Weights of a small transformer language model: 5762 steps.
Each number is 128 + 32 x the weight over its row's rms, rounded and kept within 0 to 255. Layers, rows and columns count from 0. Numbers have three digits each. The size before them is the row's rms in percent of the matrix's.

# o: layer 4 attention output (transposed), 384x384, rms 0.0238, rows 146-191, columns 64-127
# v: layer 4 attention value, 384x384, rms 0.026, rows 147-191, columns 64-127
# q: layer 4 attention query, 384x384, rms 0.0239, rows 192, columns 64-127
# k: layer 4 attention key, 384x384, rms 0.0239, rows 192, columns 64-127
o146 101:146149091116147136127073144063085100102178195130120075192149098088149074136148113150068133061101190142084177157138194161156088141156125109170093072107214136125126088117170143105133142101171087
v147 110:134071142117165176122122125148151128113135116126098121136123125105122112130132115142048147134088168137129116114078148143136046132157118129185119179158077166077110140118121055101141159123153182
o147 110:156185145036155091134150155150148092184093143131213201130166167172122132070140123114116125178133095143114124138135136130143203173132117168111115192089187093129125143094115144124112130146118172
v148 095:129129095136161147161149129195114093077130115124146125122132151029096147141125081158179187168139114114123137144113114119134157120169147104137083175110084139152124056061152109140129179113119112
o148 102:127047140185081134141143119114088195186100142168079128139148073129143063085116121164076091071134160108142158094187180136114153155123134124125172031122060111127126199125143124086114096146166089
v149 115:129124120127129046184129125180086133113129150132122125158125089109096172126124119120143146065065190141137157160119124142104106121144101116108106144155202165097134181179114143131120100141129180
o149 113:133139067139135118137155198094172092157153112087194154101086193160122222162097125145142122219116089125160107138139085112134180124096164122103109110150116119146139161136121104131142101141102151
v150 097:125171113138128093164142134170110171085151106130136122118143137144037113137169072158183168128132121127131141135023128123134140118081145064081118098115104126149125095094086129124120190191127140
o150 099:114086097237100129144125158047100162180172149145093101155126085110126103151105115123053103125135131133119150125154102178144102123144123102130153060152084096145123160136195117141139080092139082
v151 099:104061130133154125110132125179102108098157133135143095145111082073068125161122126084150122147197139119143126110162162127122134126147151160159045127075118127178116089101159129145130129143116078
o151 101:089105141203048150113168143094125214117127079158052170114144044109149057115122124134099116094118129158111132100142126126130116144135118106097210077141140114123092149142151147126120137117141125
v152 094:133131151122123151142137122072126130130107122132127123141146144049101097138093144105152104168178053118134153125078118112157128131114104107088182126088120117198111117099045143120136154216162139
o152 097:171077141147140099134101063193147115123109160137090094152167110160090102092152126082134168058144159102147144089163105131133138168120126185145135090132103126091125150126131124132103099095122161
v153 103:103108135128184063175129126179061107132161144133144091151121076100167119133083101080083149130062109148120160156154163119112121113144117132109080013091134170171125131077147174135121103094078082
o153 100:147135119173060154152202149099174193119112118154094172120087157158158150157171131131221119095135106159152038108154128126117173195086125086108176139145072160143119161143149091104104093132179137
v154 096:130088136129161169111128125143140082118155132128137134138093106037127091160153106121096151111144170129128105114176145140139072128185153162227050138091111144122114066096185099148122175089122113
o154 098:141117185114081126107177129155120183144075075169124172132143119148152091057129124148099102143128100152114150111138165126140210184144114146080181145121152122113095144115107183113095061138174154
v155 101:145191087127117066078113127094194125104150121126101133139126120205182159141127131122097112096113146129122096161130149162130102131106102114101138084078126145113153152178102119131120103113138126
o155 097:128176142079168141124121205120112139183125178133178060116086158106136150163160129103135144193128088121123127167146094132138133137143108126130097232161151128114160093137170144126138125091121141
v156 112:164178105146103149135121127112126100126120138124120141139093168140201144143163097105156176116098177118116114170186108122106134130120142139187087136169173142060129111133162074125119140031112098
o156 111:137078137154187126097074156163105127102122140131151046124118124103123105132112113201110067158096151106112118142145152104120126106151163107084132178124054102144127124139102137104131104111151102
v157 087:139173165124102116087126124088131132166104112134123115083137149196172151139078174078115105158142060115123128144185116134102154142084119148105124061097124130160139170131125153105117062146139068
o157 099:098119115190121146114103090123133125056178124118081101141143097078151117180157126122166157065128162141108117129082137122128037058147131100143137133135140131112131067134137124137133204113128096
v158 098:120113143121115225039120122103148160198109147129113130129131097145033170119080186075133084151149174137151103094140128126113137131107138185169118214115103093159162184205159166164124141157116104
o158 101:104122096145128112091148153115110124068183094124125175143134108103170132140108134127131165109132126177090172126093119093152090125174161145139129044105255153078093075139085151100157136133125130
v159 113:111093178128122157171126127122074132193121138123152089126109063087139153149056136057139085150112209131141164139185128127098150133100130152205037135171133151113134189096149117125121072114100038
o159 108:127116083221120136117153150107143123044177110146092210126112137128128090136095119167156109069090133166097056125131145116162103125121153102085149095080151128129086109142115092093132208143141144
v160 106:157166115133113187172124119091097067175121135136130158142129103094207123122140094085116095117115142129129107159140099104104104132110125121198120164205145132062129122135164054096130197062140115
o160 110:166117140100210094112061151187145090090087136133158069147111176144090100087141120186129102131088154104120123119170172110116171158130166182120117144094096131123137147134073127113161081083171148
v161 097:106081092109086093136109121138168159176132139122106161138148132204214147133120164074153073164139148136130120144172135118133135137125094148055181110142134131059149127183114161122121142117166125
o161 098:159219129009157134137091163117139070101132168081183099121081176126105184145140127113182161125102144104128108166138099097117109133083121112142074169146149140156139126143133100139122127132095183
v162 095:135101091114135155152121127142138130167109135135108145136124186145243098122135110113135161138093108137114141131183142118142116128154096144110156120166102152101130125115141136135136149081118117
o162 099:198167149013141112148107108184142102116088178114194086137127179128103186113151127137189128137119149102141091141142132092093174161100134121117100176132118128123139141130116118121101084165134149
v163 106:139088113119150142133106127081031132136101144132152109093102152137151089131171127149124094088075084146126157126141142141135164152133120128134111117112096128138147170127116115118132163087116094
o163 108:179130166045132119134118057192167106132097127172148104096156124137096131062130138123169125169143158106150056154158141148091173169143128173141116126121131118113140140128079140061135144148144156
v164 116:116104102129113082140122133148140187041158140120132145139128090247104137109194147165137115087133101119150101082101146156128159125042143120053152127042164122152129078187136152132130126165146132
o164 112:096141155061132170121130111081105124194084098118130068073117088114159126153096131087109133210158089106126148185120100137130096107153099073133083149176063114171137129140161148153127197145038143
v165 105:122102148123124159060123125118215110139142112131101127129138146104197158131048137164130075201130135123140099135129122167152119133142139123117168126108071134119147235138094148146142127174116139
o165 101:155152206105138118102102080155043109138114151150139182166173124147107076072165107091142193071151147109100156135136151146140116133164066149132080156091181104078145081128091143093100172129150116
v166 110:129158157127141172113131119115141119238127123133114129169151098101156114126076141112131075120090081137124109137082144111140104137139111126122162111102095156153125141141109193137122179193132147
o166 101:174162148122111077128118118154138105073139134132124161163135177160127161112143111097181188084140145151114147097134089117144139142169125179162137103124224131043123124147092142110116037105140139
v167 102:150175167144145139152146129145100174142134129127123131108127122102036167108073104122115167119003151131136165189062124134129118127074146093161101134060157130192119149118086096126127182154154176
o167 096:151043087255156116109126107094117081159166127133170114141164117167162133135109102105100131163182106161114136128123108141176147102206139142117126084123089113097123113101155151117156084114122088
v168 113:128074105119145109145131117149107091086131131131120131142131091037116091150189114140141136070218147125121113131150136130139054119182112134129100174155160149099109012094160124129125157119128139
o168 113:116163165083069110155165167154165167158105113140112167123113133130089133076119130155085096168096096117132136092142106106100192161091146166102191159141153107151116195118155133187123067144110168
v169 116:143146079123081124075113131103222155168154107125095170117155095180135151135127143084130097143213150133138089091125147114123083112078111129112167180097116094106141067178090120130128154152146125
o169 112:122196119101146113121109183107098130125155162117154073181100153098117128144152123110104136132104112145103203140137104114144121164148130149130110173145216157125138109131188160179150078091137146
v170 123:158194142134111082089125129019127108092119138125129155130106167140130098119130131158147132164122038127122125135118116111122176134122131124121180052073154100169109107130057135117129128145126107
o170 116:123058143132164126116090102189095186136098150150075000129144087108113090119157132095104125107162154107148136107145134152124098139154124153136137137150025140098155127149123138101128106070172114
v171 115:135176139139089177086139128123162147189128124127114171139124101139006192119138111131180152142124169131132103132090121127127130118018121104149192218105141140127159142156094188147125171190136135
o171 105:141079116243139095084115130091048143149157104124146068155141141135171117121078115143083127121171115137094209146127099140169119107205186131119096029138134112101117107131147148124149080116110093
v172 111:119108168130144150102136125113146167175113135128140111096108165059050154115055123166134143177098155139131171135086131144150164132167152129121145153152052118180153234088102182157134120180091150
o172 109:141110108187098113142173091117087100140194156136145229160171124156142152109120131087145179068178130148135118117112111133147115124148111135175121019085192127076123098102100118087120147166154106
v173 113:136138160130123200132147118118100127194119146132140131112098122064128156136107111094136139114083129127120154187200091111134129128137147129162116142122141129167161141099207175163121171122084103
o173 107:183065148208110115111119072162106104110124107165130127151130142152156128085103121153181143082151145137117134114137127086126181126170166154133155049101119145077106116117082142084126080145136121
v174 094:126113166119140111111123130099139165198122120127116114074125113180054119113088162120057117111094148150134155115084153121108072132129140152155104116190108103145133192156095133105129088160141151
o174 100:102202055133143114133161173110173084087215147106167211151136153118129196164149136096140152142128099194116112123064087125164108122145137153150148135092255155110114077110119126145154150126132144
v175 109:154176081119122121109120132126155154062135127128109164165139171192120147126194131182133143088122076125123086108081146138139121120103120125067198166095125163121120063173118110145136214176151137
o175 104:145107162000160116140105174160114127219077169128179035113139106100133138091143128106065140222144114088139166142155111111094148172151120145145092146162091072120156166126138147102114087127082168
v176 116:126118120124106075129120130101117162105122146124135131123135166223169123092113173136150076167105042117120130121161113118122183132099139145070188062028146104169108114192118189135130103167140135
o176 108:112116143088141146125101055151131097105115125094108062105139079115131147175128133056195183112181163112144125141104084118115052069140104099144109137176066146135132108151129125128112181128076136
v177 108:137117106129134094042120118094168095096130149127094143208117102123071150115147143138097166072137146142128062137122138131129105122177122157130162138092196102145144081204154225159124118125117182
o177 107:092109152173097112089156138155097217140113042105132117125108130120150179133123145102140143161163103154135218090102082108124134127167165150122187114150145175074123135157088164148143010101140122
v178 098:163199068132117129124126133091170139067117116125127160128137168146126129157181079163161169147184129112121089142078125115136138127128147100108129135112095119096102000095097088108128204127181155
o178 103:106086157148139115142094160130089171179125180130084042142141086083104064113111114115026094120115131121106188094168133149128095139134117106123165157144064114142133190136195136155125052078141110
v179 119:136151048128093136104132126105218157162106113128103195146138139197120104112178110188181175159151171137116088111047140103139144135149126134085193157164074096082143019163122184136128179090193178
o179 107:128198140092142094128092143112055166121152169097143072157110149081121144131087131108084108097127141146102188117132088142134071127127141100155141134130184169124126153159159148150136027111132105
v180 078:139174126125127024140123128170141085086134115123121112102144153117176155143111130150107135099155155132106132180176135128108089124148119118093130082150179138086113125112144115096124058084131137
o180 091:088158094156107157148130187092148113127182137083128162140101140094121173178152120137124115159095111133139130130081123113101101072094128092131123212160135121160147114111179105197136131136124093
v181 112:115100194129128197152130127095110118120132122133126129145138056106165136132094124135105063139133115117125108161116105128146105112096133104181123131103122159100099140120154100083138173157140118
o181 107:141103158172175080105114097158110103125110129160092139143145136169110037062137112127122147077139129129095154103151134145152124133185128169109142146087106083133110131111094121136123155092109151
v182 111:121055199119185118138139121128081088073138129129123085142111080032070094124098127166066123087131126129128146138097127137159065125194133119168086126108137151176102155092123120121128112152119165
o182 108:113140142142093109132197109155167157161096085154120241106175116178124120081142133102125147148147078142145104087115109144127186149124102183127187134115160123115105147110105146141130136141112142
v183 105:154204100150142107066147126092132114124128133127116154119112161091061151115126100112162191122105099135129121167144114108134148130128135115120158095062156083202151083141101165176123167150129149
o183 107:131032141243107132102112100138077198148125117145099027154129095105149119138137131116111133109176150127129172103139118136126133128174162153122170068145075163076127130148141162104146021092177076
v184 085:130144083124116129070115123084137089107121167131126151240119128115105135134156141132148132104102127132134065139097118133127164119164119142100174160142160131131136091195126160153121186153140155
o184 098:148080173055167107107104155185121151142065113133139071107103146144117130090122132116117153169147137096146172100183121118131164181132134163142125088135085142083134171165056150083118033097134168
v185 097:145114114101137163077126120112143108140098136129128133116135158086081078132183165167110095076146122135141116095097151126142116136228126166122172155179083081139144097165129132131131147102137171
o185 105:128168148000120111150134141153154108126112127130156186122127140137116169082135145107116139158135135132150142109115140112103160165099127182186130114119218154089135135117087149117138077141140152
v186 102:137122159135155049122137133101118133115148119129114098122126121147170092119092090132066157122109116130113178184125146128155078123114121108141115004071125144167106168066095134124128101139115122
o186 100:149160131223105129136163098119125157156155171158134140146135127128125128137181126080164153119162099154116062127111085140115136143150100114105164228132107129121132087104180119158125132121141111
v187 108:116066157117130158189121118140086138138134148123142094120096042184153139115115164135078058067104154134128140170140124143129095135138141128134103142149154177109141160166186148127130132134128118
o187 108:130179146048143121130149142137182036141124124124185218083128180142127161107115134115180162180108079125119092150100095096116153115137115143132113149093164105129112123118085109133134207160040215
v188 094:129174085139148088210142134144094144092104127120133131133135143098081101133184051173168227100119143115120150164050134137118145120137134087092087120196121160111102061051124128120128145126145129
o188 100:128098117193109117162136167103122162167154180138102096123123122108111116125091119160058076141110124118125107107167120153124135133098144085117167100131045090140127204141172091146118083129129101
v189 100:112094103121110106105117132121143138066140119130127121123134060145082120141161130116108133105207140123146105068086149125122110117087130136124090155120133084142127051136140093120133094118134091
o189 099:071176104108112146131168186088136184155132103133081141117094089101139095132130144122063089154097091161118157123130114130132111157113131112119166143137172136172112149133177146170148175115105156
v190 100:127107151123124038202115127101091152142113116129121092121134086179204088115071149073092107110085095130137152163121122120106116131071093125127122043117182151124108170159078105089117058140162122
o190 101:141179089161186141138099113116194053079156150087149128100110172154090168182145129088199139152115122140120055148114085134156102096102122115107110232129105136162133096135152092169147207103091142
v191 113:132056135116141146151127126111126149090135118122123121112117130085153072119161107146108119083180154129126144096149129144162079122144146120167124150143132145125104118084163074134128151119086140
o191 108:155183163051120127149157110161149080168103138145176181117146128151090135077118130120113119193108086122124101155110115108098192154116102137097119216127144097166116117081136141178115162174078175
q192 077:155094135112182094118129123160131150168134107114173091113174114114131141116117158125180147129177105143143117135172123145095141102156094099149087163117136135095087107145117119091102128068129090
k192 077:136080144125111107117066158136127149172132134186099100091147128163149125116132160150150102133172133118113139151140169169095106127142162128126126129102146164115111116090123112095205134119127125